Part of a small language model's weights: tied embeddings.
Each number is 500 + 25 x the weight over the matrix's rms, rounded and kept within 0 to 999. Layers, rows and columns count from 0. Numbers have three digits each.

# layer 5 attention output, 160x128, rms 0.145, rows 0-42, columns 0-63
532527507483481469513505515471506450526464479519483526458532477473512572487513506510479471481520523528509484515478484491517571532462506445499503501508482504473502498513533496521495504502510475
491519528528447485413507503483517470481472541436547480471442524521483499493480570493446544536512504511525505443498483503545441416459530546487534491497576533519491500499442454468497463499486489
522537462563516481535519468512511519558509526492536462511496490514463520510495473489453508527483512485438525492444459487461549451520519502521494483528472521456441471509460476529481529542497455
531484516499460479471535570551438542576561482453510488583516529516473534471533464552527561456509505510471556481514509509475527482508468465463454451496515498473466445495519527474504504526510528
532502457477534493493474475506497488488572476562487483434472518479496452482435490549538509505485516503526474496470483515495467527484486495485515517505500498449506538488453496494503521454518528
480515437491526490507479559512509522515498480485462513479483497475512468511477499479476420510475486508516525507485439457463477471501499506491523543452498474523500487566526517500526504495543487
486477466493487511479450486517488487504496506522442510491502497482484488486465516552463536575559493461486504534450552549494474510506510434574558499554490445486539475448446459471492507527534433
548513558454544479469492471491510489507511501520506433510471529489479469498487513479494498506483508498457519411494513530469502532484490545500457518527506536515467522508505525515509489485461560
527467534508486471481516503523498519486484447525470498514535434458505525510508505529514498468486457500484491511508462508523520524506446481491484561517441473464453550507437534538539506488525476
523504495491512488523505480472433479467480505472496504548519504480529475514492501451478452543571451477492541553505520491457475519491502463544492451509534499549487450509517545443463507565485489
472432503450486507513469542505506486463528513503466473551497501554478513518525491474479531506508546481508518520479502524491544530468548535507457479539509533418540568493521542473494513462499531
520552463518492477530496468507511484579487526475535519477492505464507495451556577545452507521522467529528531520469479495552446474439505530487451463457497538513457473525487498443472496527508510
516510491508472504504531528494477528500565494502533415508498487496486515520504501458521465533559537510474448492477499527473495487507492523481515558493493454480513488494428527548502475487521533
535507484488536465539487471528506537545527449500498516466490490498522474540494469518505444476550451512468534506502486462485492501473469503520490505511500473496522476519532506534511503510494504
494514524521516483483537499508477494482503540549483514490471503478521446481533527445477512483476452486496492481512479489486481468501517547465434532514502542483508537495471516510539484517482532
518513546478524525438502499493484466486518503568527507555481496452509488493459548492521507508520494472575453497524530548488493516436450497500515489526542531502488508476523512441479524508481515
475475500464461529470488529530500496471453535454461510474500532472456528467530465493493469503460530490519521520482518501520471479479514489487502507506521472531510473506492480530514488476472470
514466474520433529569438503532478515513546487558499526488541513510492454498498496499527467519492508447509488539553453524482475502497582545481501516483439451496490500521486530518498499441493500
548442507537458535528552446511526519479568493459512451493473488492504491506464477559512492567506471495512565528499542512485542529531490509518573533504454522503474492463465532518453428473511512
521482504473522521564517505474466522512452488507499502504530520553464522504510515473489535504479543514463535469477461504466521541492486537528485479550514472488513499465501453510497398480493524
489466471520515484585499488541496516485492541545518498542530491515471562466511463492430491514538466480488493535515465502501540486523532515500488500534464483467534513419494493504513534510494514
508524488461481508505501522506485488482487505477498468510536505498498554473561523478515486523511552490465492489457482510509519538543516498462431497464491485473490507516474468562525511526494484
485504535525453463442496534504524475457480554469486424529493549494446559450502535476458530485523523489511485489509521489537552468513569492481490514508492504475480539473495555541519479514537482
515510544464511528451473512512522524437479492508519498487479545484511486482463490492536496510517478438478509463543470513493537561469502458535538454546437495505416501518554522530533483481520493
560500500496541514563515447478502460527475517532506474457521469509499496468487534516463500510490547544533494458529470483521531558467518516541479484519513540559562478498500469465456548509464546
512492477514515509504517491495517536514489507564512510498482510474418541470499503564476506492494489474500487516497517464494492492480525464522531515505451517521516499468521509528479491497534485
555529488563511508551466503495517533507507520496570520495484491481492509482506520455431512493456519498511539495518495478515445510481449527465497481508533554463480494511470495451489431443470524
475462507499472533455512492588513490478502515495461573507473509497468498567528440460463482470458474476496512511536489492500481434461532469496477534521541521469553510473506455545500511514488504
486510526509536512466506491556463490495526458562521506522511467513453512420462515510467528482441485453485479538542468476477472473508480505490490511499474473521431511469522539479543493519523551
488545467439532536493543516469480498515523471435564455506483454541532533477512498457509467526532574508488502513470463478535472523466468455495541497486476512517460496482515504519530493522533560
488506498473471486478474536454483483472479503533462508505509502496541476490505515493489489500556497503531484519515473526467505482537556526464490516480459494507476536507509538453558469508499475
500486482464463520530448494512537508513501482522484526534499440529469516486547480550490467522504503509504547544465518570500507496483463548507499515474485492489477529546486513501446490460504475
511503540594493509499507533497510495512487509523487544542469463482532480470508523538516542520542428513549495547497521501516542418515448453499562494451508495505503466515507524467511529503468500
474547480507467481492491477441510491502491513482471502519515546490498475529510515487509472545534496535496485519437547534513515488529497538476532506486514514497437553518498535525458481493510481
507501527450483493518481496474506447534508504477484479470455490532533436467514520496512424520560493442507537483479498557478505511495537532535497510531476482501510518507519516519524475536480499
542487525444506507494515505520504475480510480412494449488492541477465512504501540506506463516469554515515503509480490508505492520458519555483507549506520480507509509506527551465465458477509538
493498531502515468543517485517459511509462554571508528474504523503511499523479490471432488487538458487517512493471539497462524522462503535530495466582505483491501510482494510509517475516468485
465495497481512543529486507509505542513536494540496531533529455544507527508545485513484517492489558537524474539504500517479533515516527508504477483486499529493508532515517521495471527503515522
515510488561469536501531496527469520478498543506535535448513571471502492469505490494505491501473503530548504530564494460504529471482590537477515493443455484560454477493495558518573505453527523
526517546494494521464478520465479505421492503449453483507506541482506472533502554467525504466521496482525501493475553533483482535538484497488501510507574498498548548512495461512487462500474492
446493511455493495501401525528538558470526476479492454471472540531477538512453498540443479493504535493502498489486513493486486565516525545479545495520510497523532517506517488511493537488515503
475514496442507509501518516521509510488522528476580506527511500532528504500474517497539466542642497500521502512534501448525501449517461443490508474553510475499496511497550478537506469488495520
472535498448412496447454529464479525480520511536458508530509522484510499456507512506494463469511505479549525481523506497493484507526491505461509503467473549572447481485509476487488462512507521